Weights of a small transformer language model.
Size: width 128, 12.7M parameters.
Architecture: RMSNorm before each block, gated attention.
Training: a variant of Muon for these matrices, 98M tokens.
Each number is 500 + 50 x the weight over its row's rms, rounded and kept within 0 to 999. Layers, rows and columns count from 0. Numbers have three digits each. The size before them is the row's rms in percent of the matrix's.

# layer 18 MLP up, 448x128, rms 0.182, rows 0-108, columns 0-127
133:488598510454497482552523508480531525569538419578484525460421551527393544478368498523549468503579543524506537496503427557479559455556573419586599513457493498500545588519528444544473475452527496466558464462425513515592467481442465489559418456654456405499429445567586493540466513578507574583480461455520478500481544544516498523502503484436452484547503521481485563426472431522493442466506
127:578517493577521448455490566457499486481508474542468497527499480458502529471468453515572503394413491558448575452556510546490461495522546386491493566411425487464513578586558481553585493383528434570542435566472491534389496535478494465480535431439470449555441477554479505470432548498484541525548486485546486586462491519372509476524536510612393536397482454477415478464514477492514461582506
110:500496506499514587473499503479437505562439518560517412468478584619569469527487524490484395526474519512549443506506536513473456457510493465572472444395613584527570552548491569558541391488522566475512516503465456478381429560451588422531548506565507543513415472493520447485606419562446528542532449518510433515514545471474435521488552541543475492421411463498487476539529419458481502579567
118:454438529477506528544465434555552471484506533461452404498456574562503474444446530490505545533443441454497495477520468455576431497481536509579510425514459405379457487549589529573548506482576540542498485535486505489540410560487425536607453563445562530547486541477482456507472523475498530466566525567544541450495512606527522454594556439651533415438541567486511582458464537426448508547528
146:610532433452420495534421453462499491480438518536436473355470537421529506565603457508474499522439447590500486496467548492435478487582492485563547521437446471498525600541466453583544492457506518539546518553513490480555515455507374497581415525535476481578581522525493537507526463558497491514473500497508496496478564557464472600442503573485541495547501544586513559563453565512491626507615
112:521424525462527527504522489540401427453470531551524490502485521458452412473483569531483442479567496590516565524542539502410509535577470416549509571574475480516628519604522459509540543528509473445555551505584555415397498497544544609644535483477451519464475546520490455446510455555569531409512491554440442521429566510462442490432494523542541441446467536419452492454434465494529486457510
098:528455469422517471536436466541416370454495511474545438503524485559541568542463524554587558506447521527672492498483569504465554499505508501520613490537362523495553555579566494525542496539528513564549581505517464503452416481481512544472457402447520455498548479517426463526532525554586487475395505605446483493517486521469517506472494557483560461453563536522597533520559592440491529477523
096:497505523495497490468586529607462509447419548535523582456554452526529452364458525460590556571402579562511456416572551529481553503427532528517424499515447579534549606498526479469528463441519533541537455437467375529517503551501500544611437502429428518490525492507470488542552493449453486501608508513428571482490576476558454574462542520472474424541502490504526531434522542577545499455514
088:501576580479545504500502506518603501494474527488524569495482506491546628568567476419537520532531554517499473480561563511560428526443550485503534475509428531476521450545629508579538397445464446418480487420523398508413575613526514512546428580479463557534506548412505503506433499466512516561520502572526474497565533459579459547485512427439489489448491448431443511621464560535544472523543
112:498573537474509501556549449536536545439442493447517560551411484504427438455483427564582566557558591519580490495443535512505535377440432467461492485533507546488558555497606527540487520501477439507528525528482526414498460494571483452533417450581516612539480558430586454442543621473483488484537462535453611448556485467548437489491569522454533461486428585505536532448531474569543511478452
123:402444535452556478462479401485532527504484463503537452412556512437481470460513452509529382563568494444554553564515434532458395547477594515529498489519469496480449512440559432564537514431486412483543456529437448545468536500460573459505477543528524464468519598499485508499490444548544534544566532538505447408519520456448563455502623530506583573413456447469557474477516565565589508465381
024:488520523543506545552552564467445500532476547493473403450519498430573443517407485462524611496540473549444417435433487447460422478579612542552569536513556506507434485525600489483450516499447436525531559494454572445483475472416488466524478489454495499446480536484466455525533465451491420494537449432335384459488449523475519585480499430417527502489593527540445509468527496565478465563433
057:535560490531453482420453524543530450477589523410477454546562489382437429431463460523600533474387449537575477549434624509522526490505499412562466351505562470472519526447584555447534456506505490406507559451429503478547455504478554588419497488591490519429523554467432537488509551480483495517496530498465444559569540454456460551459548523442525492516451543424539509452460514531495484539493
126:584538503508534556472486458534541503584578556502471503427463528496519449445442541458608499418451490536440449436386575412482458486445541480554533516411589539522464570483511431461539521550425446492508552436490541522624519577559462551521547503482441545536463418496490495550467579513460504421477489479566584445586474560528499465521468477440475571502532556470567569437538465551532505536407
090:577527491501427530468549454537568544472596458529458518466484462513407497514516449594549522613486431473483470481493526504450473510583487549567454518455535505514552464462449578544607511524544464515531521405603555477519426560419418498580504451461512587590476523587460450499428519454426468486419449423525443457490518524408529512540466552511549487510405415541549600532520545491489510513450
039:501444401514504506519455606559556454560538459593495469406454508565503539538530614477495531466440524604529512478443491594539437463464480452557394438496469485549431490454549476465447530504515589512500488479554621462503536492368561514579504471488521463435469533557450531535528434579487542456529517548577499461482465493586520451431443509476453486548517443472528475517441569507474595586510
128:458546515540512497538489501467519537513506549433455422532550577487438446475448483610533481404500454514550451596423542491409543477473556499614439487382499470527534531448433540557543583457567463435543505485504470545565482460482525443497526422515525486481437470493522542582462556387603420507508457520564477454534517542478492439489546473535534444390582524598505484458503596553544489534553
097:454544561492561548511531562494531587611496532527517502500495547442486563510442480523487531502622453570543544418490492499537537463524507511563483415418527512509502612563532407452518569461508479439500468452583462480480459452489476431509502552559560523495438559325485490522472400430455514404456419535447563527517548498433530497451540479542554525444453553448551476479536539507413575556523
106:458497514550461575568473501511461500581529485495506442476510585454453577449453503502489540486487489511560404512553459485478380478450557457472532521566530455478557502551465617481517427513462520518454471497543462502494471515562481519509416540627446489547518596471551522486609555527495528501582469615519458462512453575563376551441547474472544543491369481426545408493394497505512544472500
070:494526464513546537551544515491596507538558461588531518463505546468474443551400502522510431491487547477470564512580497470506592482460468445564576558459411497486373453471485485502526538463463527416526566531528521586530608456529551517547505479531452525502467416398454552471457429465491483529546565434451586560475569423512522503469589534536623575511548507518478581437450492588497551548446
111:411498461505475480500564499508565453510548466457416510552611457548445506488577460509518480419475529506435440434578567548444534371479462528439560532459427478462601591434471526533486534553451453516550466512567427538520536531521533514508543537634409520538508421512563575462530554609559515536428523473549452535524608550458518517499498470454408523441487466458547470541499454475452502492508
106:533506441579436494492447535499531514602548411485424554572419519470453575503413517492511500498550558467512593502458502529446447504555615442477480497606462528494506445599512477556481460537474422439445473548473548469592489570471550510477465426522406477439480491544590515431531493455494577557598549482479467558486511505403455564491528555456476564491479435635544538560474511526481505526536
103:516410530429405574507534476565567420563482497524450530550535525445462486590534523411504513580469497521501507514562519392463491498457514501494486539523415492572507518435511453400426501384498500544524458499550587527572432495478463572455456548492530476357498532461533466537471563422443513506393553564447520547475481512463469531527435575535454463512486477511465554439503507589585399468542
101:522513483446474578478445494451436430461542551525549447509508463486488421472415495525484521439477595474376554465508532501459525525470583401549498497470492532553457499560411460561419485449623520454517529490540540562581550396498510533391520524473481473540535480470563533503463469478536495435462468476428509485571429508453486640546581562550602487431521437493505478526444514565456479476410
111:496544472453424543498481454336464467506516463503499456522495647453490583481530595536547535451434475466474507487432488509451526515389496525435474479563537482551609483473511456494446535443436519566423520459562464480461508561469523468517552594467455413469530518456562517558524423569439458477499537532560507500360604515510473555520548524527479445521481549487515460581417488478475433533561
118:530560480455512456570488445479494477489594470513487460421532516565507556505384470475371493517448401496507474526546546479431444499606478519465459559490486498493473487494591431459451476565538555519468398416473489472500492398510459453510452513586596537543614493433482482511504515508436430555438542483502501439528491533493431512482612521466414483541537631602578572510497480530483498519503
094:514515445418464429594535600533443468551470498427427488471503508434442494456548548500490510406541474558545524508545483408425460431540491491447494487445557526490530458554543413461421452585576471492487519568525579548435517461600517437527429452483438430480522526471464470454460540570443515511587459486490515532499519631520483509513511465531489508438507536398445609450480524488576525566395
043:447533448397466553477481461505469529530470383534520548525530567549414478406531483436623438429531475483441443468509576614505467463441578482488473530431506435428442438506549538504437478455440442453493450454482496580657514548503549516489512536535533574488457510486566519453512502552479437522523559539507462515546556495453555513437502475507409538520396441473564488447472540538542511544584
095:432578473490561425507496512440468448571582539496493513513392456457552462531485480418467492531465524537505472480525512460514440451507511504501465543568448503509487456504477423489407533592522536497539403527485570399508465383511466558523511503525584467485517545413543462415383518573540478583408419458523431497578548470501525489550419514546461487526617545479459424418456507520595536486544
040:557510549561526484484526467562475548481458570421444396454408520506506447505404536509559503534424519575444577465565452547580531539444497516621483466446512571434547505506539428454487458554487519519533460458552556482417470587591460539438474550517477532563528415482579465516509510512527499460487509417566536491501569579544605436500508494441413481522549529497554646503479503487473439458500
127:418594545384505524499502471521449557470548615461452520454473514458514548530540544433496426436453459492569554457456450538527572416526531465529439491444515509522512480565437436568395563503510436511510542514495521566422473399494592422536482536523524448497532564500406379506537500497509524490524552543438602460503436520532586536496455492509514574491545452600488565439513492446573537457476
115:559474363454541445478549483409535507528552527493490554501473598579435462508521498462543489463588468557455487471444598444483535481485479484482474439492446540500493460453503435558479508390520511525512414492591489504501504503488456527574494455527428510556528598573574519457527492533500572484482466439521493627428455533552508496464610640370476495488491595483521498508488545557494553428539
086:490525484436529472529454518478571519465476374536475540594447508477473537522561412549502501509489482540518448408558576415449417477426626539499439433403459483421440448447445495453525464472470449591550443423533535513483538427475481461522505446561454478506486441568438417567500472501497501562454477517473489491522530443487489526587623534559431509511543453538489555544503467546414584559539
045:407492449485502431429513506487515412546504459566471525494406464528507508525522505401479539519545483527556489529486548400528453508434380539488518549416496501464598490448454510465462468469506450518439515574527481512449534469534428575554538471456432388559502465559502470514480491460507529459505485445508585456490470422426502466480529548594515469374571585445540572587488420486476645524517
092:478482477404516545444421555548515559528535544507473552418451492452450498490500540529501515509400507499471495502536435417511513471491464526493478579465490504549444482575522473496578567548474560538557570499561424574434528384442474525477341473527463507505494496441473565593510539469455516493486478554587612398527567545527532484488431611509412585547457568550488521581511540529465508531556
119:571585575506456496453515482510435535384397455522461448472439608509488604531522544487536536407426535456514516469458501554444501538448416492525432563519525515489509509585471512508444568529476522509542473416456443443570447492404609481593530521575421524517503555536615462438520486404435553489465572494509517447544489414532453497503454515456516571464499460454539525504556500456423518475502
077:539518492463524513543489519545572553464512526482530496463514562517464553404511535585530490443525595479532386525466453447451462478468558405490477578513450569535510535547554487512372469462422546310471495438511557492550509563546539463528495435530448492513492513442491507455424575489542503569523454494464503510432527514468522534531567467473581475519555625518456631455510504498389496450516
048:507463519527496494529466532594526492461559521481483507458424518545438435509487510427571512386517570448488475510522504489496504487506447462485502475554477440437527485537566495518602536546440566546466561469585412541486537514599491463474482426439480465519479575521444500391494394561381421463610547564468490486480520421497464616571394509501521493469489485555584496473443478433509571547590
093:606511503426446448501638494485497517487556524504488492557436536459412462525556501508488533426493547452447482566489499565412531423493442493536454464443523569463554462494454489575563499534517478536522490473472497551530510447375510471473386485477629569560524524459536439472507452430501478411472443458503449428525514549607443437527447498519562510415446577514465494532514604492507557409547
101:435493495510462520591561465524444531523459476487444483406402523532420536492513516516473612537399496599547567552584544517579487439539463455401484481537481546484476501491494483531488518434491655443441517542483524486444514485470526466557560482511593569485575513514521339597492597516491553544514473551540479549535482534457523491527574496526512449557487436506446448504547554539462487402475
110:495469564477469526452491508497509541532463550498461492547534491534403397453520490408575454500483507462384453544546552496646453578438559520547530454457433513486533569520506425589548511525504510502536463447575471447450482473456445464496561455490429476524507573480500504591466623458480499486492470617511510434454483593425513488456500498650540460443426537501480528545501537450424552446487
091:477499458489451442494585433455415424458422515507476508537398590545445576522459486528547592490520536536504470470454425449513466479444505479485514507594489551584564477494475404504399580481532454465468462519522523549526509536482457552493481559549454515405508530496566383504528433456519557492487414516452572481425468512501512446584388517518505578520382527464429466445484508472415558501420
122:544539505431380502479609492626487535559438521525405490544567469511432546520412566473497378461539541402518520568467528504505421503502464480542509531591450476427499502473469563511493573418477467534433397519458508429496495490477452583565416466488578498500558519504595467521509522530427525451400420503477489532491589436568422482465514512492456471494544475485466450509504497498474560476580
074:492458503425471501538604450524477477490472487470521499485529486504538546616494432443467442508520462558519509525548529477534474489470485579510522456472456448550471579478466432422605510444561434530371507446577515543426521456464543490556498406588593424462491478578498504475413400584555424487426515579464555479511510521551526492530587457443474498545473489610518492475426492512487566585425
107:393517486478530467476586472518401466496479497543497549444488476493555532526419505474534560526629466579452471440493534577554543426599483538610552442450516540538572483470505513521589414538449553495467496505493470466452489446509492510509409549528473541483418507394468447494481460465610511610553546573494507505533518464447457554484516576540469514457501563516426536538430541540638478505456
110:450474481529470479537497509570587441457543561515512599457494485536533577470484566509510497453481548547410387432432511520411516570455479496561603432506484478415520557535610498430494528416550558463573536535563501383521438484512403460514511491499499530482564470491507418508481531503563513506556488472460538525512581553486519562524535479470586464466459556478596464483441560351513538434502
085:436434533522479527510458448482507433471627531502479470490446513591587488547467533510535545468512514524528554349523558438498485415574534545464442493545527531550498437519514441548566506424556439552508619459576510481500515444491524488483454521519533357531487517489414527528569502584493502493432469509508479561502577532391427543488442547469554619437455524444504590546515458532512480446475
092:592449579504672462480543517379651529504453465553488435431556561537558472549513454473558519440498467488416486521541552447420442469494477466458486537486478483520473493536505500522488508527591467562462503539509488484517505491451482455517429484503524510465550541457541548477554495461471442518480501479517378570390556579533510554503579512564438459564510452495549507426493511567578613545544
116:513442526391483520451483429407530479421499504512554507440615441502438550450442461533503455542463519424466600461521567478425494526532488538496479519582458460554520464575496402386477568476560413533496537490544559560569547509542487490553530551557484434511488486456593459467456563580535446567524446535481430524539480582494549448577543501544525486466603521420534606507566484501479512531520
089:422544432599521442494485477483482526487519441471392581528495390446562544548488435400501602485513538502530466558403437455415520507434478521540507549459554506531480549551510451535507499501522504481462458518536517589448529577472541426471522511544425452534518460481530496458535487481619562500540465599471444467484583436537609480516509525488464397571539574495460593450493530529491586557436
115:560560456489448403456442438470498521581550552449507508476537468534498499474391577482534525463455473458492503516452497561590453478470515467491532485435513547502552547486488463485533426459541591545624633576573509531456425497485411449512558525536525542560455493546498497521460459427437461446502482520507499477544557555432462567461364512392484449466439428521513543503519566478563443609526
085:494462423581563575558519549487546471559466506471485436501431563554504548549436468512554419519473470451523532530493424485486497533479534444492550512602443462465497597492557518475555563394543429491586504416557597469517491495533575574551523533454504410524434536425534520500409389475619485383480547508519495526508514472564544544461428437449571472486495479530504486473576504447444550447480
106:586406510426360495563450487569500550546530508464485515540513414486469475474483491451489524518466539592544521479462435546508481471540609441506454473548558489539493568502481568599457560384527505503488525447485538465517412558482506416508461516435584484592550529477505476466429502470588462539494419452492580439546495491477507544482595581499511421555606490496485462574471428523519534575568
072:520582527484509579585575510534443472561480430551466568560558481545424489512517433501480510472551490506461522416548507541514458478491590569566488573578500429452528482468496529484549529469486415543488496582484545402474493547434448370539607546599447503547546489604524523486529554515607528545489479546561468518509537546535534434507508469453474536461433491401550488578533475489518389535423
087:496489468477527515483576460542496488558591646437472535483394472496525491519468525439369514431428486512495510539528481523464486473585584565545483417467474550529492593424493505470498526522542496535510503601487549552568433455489567552466530577528434590499469490440459492431596496561479400471545562572506540405436564554533535466508602476560494528413506489506460486497504537477564548485437
103:504440528494514487518471593546508517417466503600452499431414567556525545572599516536524544432441423543467488541544525407573532488488455475439458533531534563460541519512501529494519437596537576506473537473508562524495468544376511450541451542632450494528486546494567441505484511430466514456475528613497461471538579523514475504537497657558450520492548531513494492497439586481576509452594
128:545550500472433451414419498516466538504551504555544440520436512518525482552439540525537450533508515578456482462542531492422558424504504524425611510509587444476566559493607433466508455507527427568445507485509579605403466449525403488469510483464470572428490485506591531507523460527462477535530460539519529536410578568535469537502523499543388520512495544475574475418447458596555509454611
090:476516492540536561592479518484544473483544477445489458523486484507506538452510565489521582424558429497544444443544564543465422527573550487482444526538399472542549467539534511433440516466565480477548522414520546461548406575524494472481624496546438478483486432490492475535393493516481456607423516593569524616487396481603559534410504485468496508573532551518499580433512420443462507547528
107:435497525443479543509532447562507492472529476512444526488551421440497520569460500515505497542518517446548493463533574535524566457565501491438382514451444397379666492598566492624450477521518489513486465575438434508510506618550441526487478429531522494598478520510490483583532581496422552562545508493491504465483504557535469503534525560591511574428447496521552524441493479543467417549503
088:422484537483404430511519415478495530480586571433407625472547423492505510494531518486539526449494553527511436396530481406514539510478601541503468482594505572481444526532498535476536489481628555486529558459580589566554478421525425544585536492459485477500464500540556578468505480492466476503494392492548504459532535488484587535416594553470471463520548437554544496475442540488467552531426
113:531514500493451521587491478451554420513521552494519406422399502547498619449462502560635537550408538519488433524533572511544509585484482477559541446498474503608526474581450464511544485586540491529555565423521478474437443540542448612531498410539532460536447507477535543464491525518408583525443481466474431443540518413506585504475485440533515480519456589511527460522526444474551533515418
104:340564469447396472533457491494484479494573497446544501444490446461569427470517526511484398479472488450482512592504439596431513553537475483438507481551529515490555507556512471474510474491562501475528481561542549458461521477450549462536424541586493514564357425574493554518462478524512480437444467489398501443494457558570494520552556498450583505370515445413513470499466481511466564609491
080:441535569528502504445496467515576505426511442541512467525579495555457530451526491507577479496554504456381539475620507523454493474472502514454453461494477512551524547496483462589484511449544562518646540599581552485445524527455483491493494476556553542486388456442435542565484418515421490533604588448481499482442459465428555507450500517524507434473516654449543525537481444594547535526553
052:528572493524464498447636523495490525604495523471519421599445461453561541438508593541559519459478392617516422481467475450482516479475508463512471536534523490467409449572474596428427425498549521465449473479552500498516405480494502540527475429546533460465473563395531512482527485500615544567505525451562511460548503444522524487411421371495542460530492536504477524587510499537534550531558
105:514503444582484533442479554478367536589437507521424440386540533550571491526566546534482529466383485595478460474461455589522529459466502559442429482512405609541493523535407511467540542441525451487502542462527465487510496464425531415562470507541506470490597448464541584524504553504545486447474500483524533480555503437586551510467584444497472426414525447496499500519463449392524499530563
113:480611454569457432522420440569454430401505580481450570420476504413535532605493464445526529557489433523601442440561531543555515446482573486576420543498477547522479425473509512495500369560431596632594545471550502520526426515491449412468448471548486521525526559518461453491502544475533457517479504490452451482447456473513510561447569497522507473521508550524454441554500482462512484464490
124:456419579493450522503475511475542490483509452569531582558442606512477473530520495553507500512545480537479464498476496517399526591511429435559482558543381445539511465535527473474640504459591442466390489481459391462507445495423534571473481515540575563477527573558511467532459416501465483469519470594473441534519510594494460455458475410560495504481568460445473466469485506574557595459572
093:588450511539504609465489501483514533517474569533471472465452501414440625453508523381551412541487534444575498469551471468588429463494502505529502478437453536432569566501516478503468499457490480424573481571472461577425496462525493607507453581534521474529516492476486476440636421473604557532473444520510465494478480496471443466541473460472514466467570609463446487595537525570580556469466
070:507548560485514542519513498562497509462544548489518473482371407478553476496520614526463495561493414509399482487485572463538404505552570485536506489504552455384468495532497456597477520550514585475543475471496524445433487515455478515548467564490408533570618574527512489516526457582523552467405495385497525509515484526559539550451628556385546496489485491585492476529558526592490548508476
112:513520488499481540418510455487519561566397448514511468432484506456492446504494518491507575536536479510484575445577439542345477479444402425567458437483513499523493494519460552515474510533575468485482549514485500540506405465544529601432526536433507413452498504527614533459519485510569527502484456645508471600490608471497411492463493463484481457460366518511446548565519494445539433533419
087:552485537453492458520508475561543498512474537452578492514546589523474456523422527462572473532435491514487579528501457570469414562533464448446483528502523486418553543516502558527523465479505503515526478486616494473515498508398554531495334469535475504485490530580498637414466421576449487522569490537590502534407570454547541473462646584527542516570443416519531488544452536544508522455483
118:424582514460463582420472494494519515475567519490445406480491388445448554593451483470515443485426528465520450551522465588536507564579545559516477457492461521471577498601484503532524504544476573532583439515533536539505515462476548505556410512536461520519484489544546502572474531429494476413535547551517423527482603515491546449503436495468445608449549482499470589470499628497389454574561
090:516541401533494578461450488496420447470574522508476495490475398520503546429581460586516519504476462486479587439466576537420436485534419376415524547477377553544506489494570580588514512548398469566537438439566599532543550473426421462564497522540498465486533448436555470531469465555553487501455474409544552524517544529474473606500449483466468566492471491484476507492476521516510571494486
085:475580495507491554429472510459472574517479503590542512461541501481424515539486467438511553422550505502460558450480541513506567532423483460463452557425558374537455573416531492618460459450445562497450462410441436516443475565425540468484486509523507489475491472503498476506571381498534502609517500482495521467531431590566543477565583619524411453561492436539492555522414557535515543527461
123:414462501547456505454477474436474443460465499434534469571454445541484479477415483524486476507553428508499512535510458490425369402560591508485392508536477436458472518505504561519452412525466492552447504551545486497544523387524506551539542503496496501449495486602495513510538368453584448484587522579424541505458557470519431461490538581591511492536499557433489536473540415622599507491513
060:469491556437497439516501472495494447447640550447456472433486520444479482468543481529481510448478442539523466448504517447491484485533488499391556443477473462541619406548480505485665515526482524593414430500544508510464482499434498453559511503547529418569588452588449545484533505467525561528514537579626517376444598489468531529465506445505546476454574503522503526544412478480455511534533
107:535492581505540518460465437520552463498499466440500622484480565443461512625490484509505558488517447560501520562459540522364368506359518536513529531455583410576468594526518505536446555525557571489439584484500596606534526532449461467498470532496467505572501393512538469450512541497511488476533502526447537511505552513505424481511590528501532534547499534519539611458467477544552543557454
061:479485508468509588504400533476512480522493536455529464405568518532495452526521477528543572464484507518507405608428476539434577476539574470483609583465497418568531445537469516442479545456472497453500413455454478462518457515522562432452569432511441526531542545563469460505578482521473507582479426466478580403495462570453369528565483470540570520450531434451520554519635482502549559514516
043:526503441414531540591572540490519437535496471545490526522576529511464555486494472518548513449381569483476394487543530429579533475565588392423522472531560498535537549414472505406476414520570529523486518462448473481531476508482566607537492478447487541444522517493532597549442406451523503499550482535469527472474508488471426519554466532462595419504490525527365474562569534529577516411537
098:432476491530422447437534558395529483494534602511574562484509510489536481431522609361533448502441512411533428520484396494515517437518460451530469548565422438567454505575529452608500412454577478485479525517545449494570512459421450542529447565508443562469500485547422504494476522404515544524469531528455514509547508489524473511416523564552537464439466494484527466492449486385596494524533
097:477481499537500484522419492500486466551486484415483438538513389533474596520438502537538462388544519554543466565421529457512541432484546445505507401589457522542533532594477601557510517555522543542511537392519432494546527459562520447579585594510491442474523415433505483589521514506575489546549497541453515473511558449403500511504494414516533399503448404478555510451481427544501555431530
092:520506587539602461593531464515485474570494565469587426394452531492468544423537562467436471414544440509523453499583526579506493455479468497517482476459435450506507486558433500492544594483619553540508525480555570495422535536434478501566528433533471477528468466483473398585536516480441444587576486429434545437459449477550486551521494542546508581446455498369492583526540491485483530517478
034:472478452577497550455543582465513496465416415512553477566430500512565455546511510489479463424458479570453502433540518472487453521533571523533468531501509483486484494521571493448549486551522470611506590405463535472497494503452416414492545478475547515565462499566505505489501540594388585411432503524518359517543448531481445587439565452464386527444504582552478465491519469521517595593465
062:511442539466473536588422459516512528494488591542445503485551521603481527536566505451485494410526561499510411521517504439487458538524449500395493489534447477563552488436469481493559480532480481484484525503414486524419443514456493486467498475490442467576523540566508477464492479504471549460470440584537525480508526290594588438476535516418521458498555595470441505560509418368544515423560
097:482491417572400567460478578546495455455472551554411532535436448499464533438445487520501475508554449481540504441459514536380482492481564493555441474554470480474455424512575527529448513507590510492535384431573431486474421570557527567533413532431507591486471489530463459495576444567474570416454424493460524519534448507434510485467549504524485485482502472572587511410481590542493578579527
110:460518428517415474421561511436538520527556488598538506476468528362468442452504524488423551448524494507452498511530453436397407399487538491537509482460507463528566499547500561526506472425611460447540465398413545496535540458517493553411505497494434418411513479509524530484458503497606585628538549542424484581544525481558474519489472404515534492526523458455504509500492525585438469528507
110:610543561486521596531548454477494514523542553482491577521546500471463570501456549548593494535566538541492561408568545500512472516495567557449481530495544385440510498507531521516498427438495519568579530472550569478572466469512488499511513548530523446604553462428537466458485422428492548571482393449558475533506388547432454535568491428503569486549619568493538536544475486446507407528568
087:436467472528388544442448516512517486501506451431535537515477544591466437428466537441520443506445566449529509514508564519483556513486543497589386491565562571437433509527469458503520519473463379531457475496443477501544509519482552580486394561507580418453451442474377473533566462543534454499452507599469460542535525486504522492411597494521505512488483569487560500624546534439541608523493
093:623462495465551537441601471483479512605521479507554545485510631475503521523387539533600526417511408501482394546464545548473503518546483480535517594411538499493516553485504504450512518431455446428627407567539487524482487518511543481535537490470468489463510445600496435515502540480552505499454418447485507462496530534521491388429413535472477459556473519575598547465578543533499494527502
046:461542507492461517443490410449494562527446391426480538440537469456523560501563488437628535405492458517520502545580447502540439493521544548552545520589545550440481483389526538525451470508520503513418426445485513484560485486442591504607529452515438451355480505524508476483439462598518590550549482508508508495544374503491477504451485511573498401472519549481508547452461509517525565525579
115:443453529588504477461452479557482534488471430490403562433539493560531505550500442427436580559575389477552561505415472545501500420512460504499411510555385512525391552543518480574532449455466497541537529484572461544445523526467505480506488535591474542505446508482513471490570537557490440440560527530402503407505498581534470598520618568493550549484455576533558514496470568550520546466456
050:475536511471528467448639430457513458617436489500423509524514491538482503463438592525509496516533475556449519564506448461516480427473457480557511486509417504563546474393493527443367499454469557473459534433482584561484485477573465526533571514563447595480430562466482493534444449547556609598548650522457514500474543465519557514452518462564468468418579517490505512500493432488495551477469
121:490513564511439510520524447564470403501511530454537452472565523367442522478414471432436542452478456507538414537466464587520473385492575554530528440476443406475526507484452513531589477538585482478612484440493408477464570387476524557598468483454548453496505595551539518509526496479495510440441493463439467446389546463530467484489503482529508439476534519496542477443573508552611480491453
106:604490454494439425502488518401538466558448548431458595516540476542463505513533518443526531489540459501462492548544560512494627440491500378495576563533482491539456568449462510599520489556479510545422460513513608478516529459434460485593547521607466570481497466472538525528435439433435517511406577521471485570455471529539519482519481514468436510493531587522497610426597488487458440576514
114:447489502489519400561502442468521398478537547644438474507503417412446475531493455410536537427493491519523398517491466493470529409425517483538456383455500515538534509527501582485478535502555395511497396488458478532460523518484623546579548473518474573503548563509518453438501405455516549569498497515541491478508456513423411582578551451566474442489539491478522475445470465528429554555495
130:407448491463453598534425500396405433523494466432492511580445526557506655513468491516453571494452466511517516590426506505436457512455396419444535485540407553520483520426498511573485473470590437577462527538476496557520535510457511448523513452555456491500474502396589480450454543514515489516494433553490463538499595562501502484454491486536562491505494512492589421581495459504493616463533
117:477539507463439525471573490504441494443561493441530394480472496499448534537552491587463446534468554505456517495508586488463521434451452410471497594451517502455516486482569501486540555488566564586536467475527541434415541479481428507607537452591556601542511478498471475527575421485483503461491504501459534497651503491480482431520542564479445519420456454414498492593495605469537513620591
132:467544515504463527425494420498460466579395510480387468552494521503508551465536559460471476454338517438580464438432522497572462483452477469593438541507469506467465472486496383420484482433525437536460473418429524543586591542465491419562534474495473449467466521484472517549437468548484434454519488574483440532458553524489559561525545529481570494563504481489468499527560397380575512500482
093:541578451527453534553484546499440483495393467463367551546531524469553453540489538477529523399496526560435478534453504537403521463431483464465549448506485494544404469506367441563495499512423510486490505510515565481497539454443519523547480414531495486499518487513549485465487568423448527461557442450603562512474408591454492538553593416436458434468494566523530399382549498513472544522541
095:444440517491495409468438475554480473585409506537443517457530551577540490477435481477505520370470512534475461528600448475493486473476473522489546552445598521497519466574518515521534461509555412527551400619451388482542536444392540498489470544512497515471582458454555525543454543486488550510363532484458510574513534554450396563519407525505480456480454546515520441537511476613500501436501
130:534501445557498469490514451494490483426436438441521590439415552506493534531477548493597573554507478488512458555424606530486469427474563450525502531440490452426393532432549533588480598537492516536470549482559534490494467486483502524480490434563474504481428438526519479488507430526503431553482601541437613479417515562460378530579509503502560506382393520445553540497514529443560466470519
108:467544489390515627481525564523492549405536456530429531522458588508552604478486421440493475514595408426471514415443510572526443466540465519508464480506402505418423554517524467433431426535491409539511432484514451501490494486542500457492509503526487500546446432441521525457485559437399482567551534432539485528541619418461544569465527449491464504493589524511506506583504490486576468463519
104:470591441396455428589553572494411419544482554398410562462507481458471572484494488494552490511468462557454496502494526424495421431449481533441340498494529497524551504533551531490471511448465475547543459343553572502522473513498447530557567398496486506499472504429499539552547523561555476564501458492495473475494518526486561522485537402492468550563522487597537568563492570569513495450496
114:546436493514445428502496542376467557550498560518536503556472445501525572441530583512582577457424426502506529488538456550517534573507480535457485494420579511479446485550505448536538427482565566410491483492593573530485534502444549523486424464546435484506549651510521547509469559540458524525495540568475409494504630484468438554520534372552453492419530505445528462506497450432559530479470
108:467560495448525540549588515491480478499498450477533514526417617482481521525542553510461584441451478506564474507490598605466437541477543478448498473468453501436585458519551591486495552497456569522475591511513577481496565477481485525462545540520417518465556512541453423539476451434401459590433459530473520474462504557457534444489458524475360574587484513509477635465438462589549526572532
079:548531511438558607440615473470473404577512558475475480495471498421518486591544419523426561470477457522487527479512485590587412426485425538445534537489503509538565442556483456585461511486542479491466518605467390472475527441471522475491472540562483461528529487493456494451539555382581528475506431556514494540572602541444521526530468470506604445490433479548518536477480445448521513445404
109:457544384524487531498507584517437541499447527525538442443461534569589509537509396581549601514561444599459499499498559585399471455479487572501364519502477540551538508559581481521432531516536433431469488478430470443527496489514481538464454439559449540547504473482499543639526509546448546508422518528543544517594450526500522530454578586494538553504498438436477577531514515483560560501489
112:429594503465493523369538470450395518634443510519449538549427588549514446485522396513538541572460461540582516467494537490434393467435528612540520523514478528507509435423514520499487492510527579564499535513529524456533518411430495456441461562487448418470456460491518523519478550516553464493521455457484499524476582605631528485545464540579494538470498486481496508500618508508544444494537
101:458572471433532582451435495558464401523545615534565493444487578516536472447442447538423491537526494455526529483491605445504408441498474445463511588507512472503531550493539499461378425491537498535459527563459459486472491500544472536506542509445395507532550423437486490507470452493393515418436529566440535476503505613540511395450515520526461545525496520574590463463487487547582603468461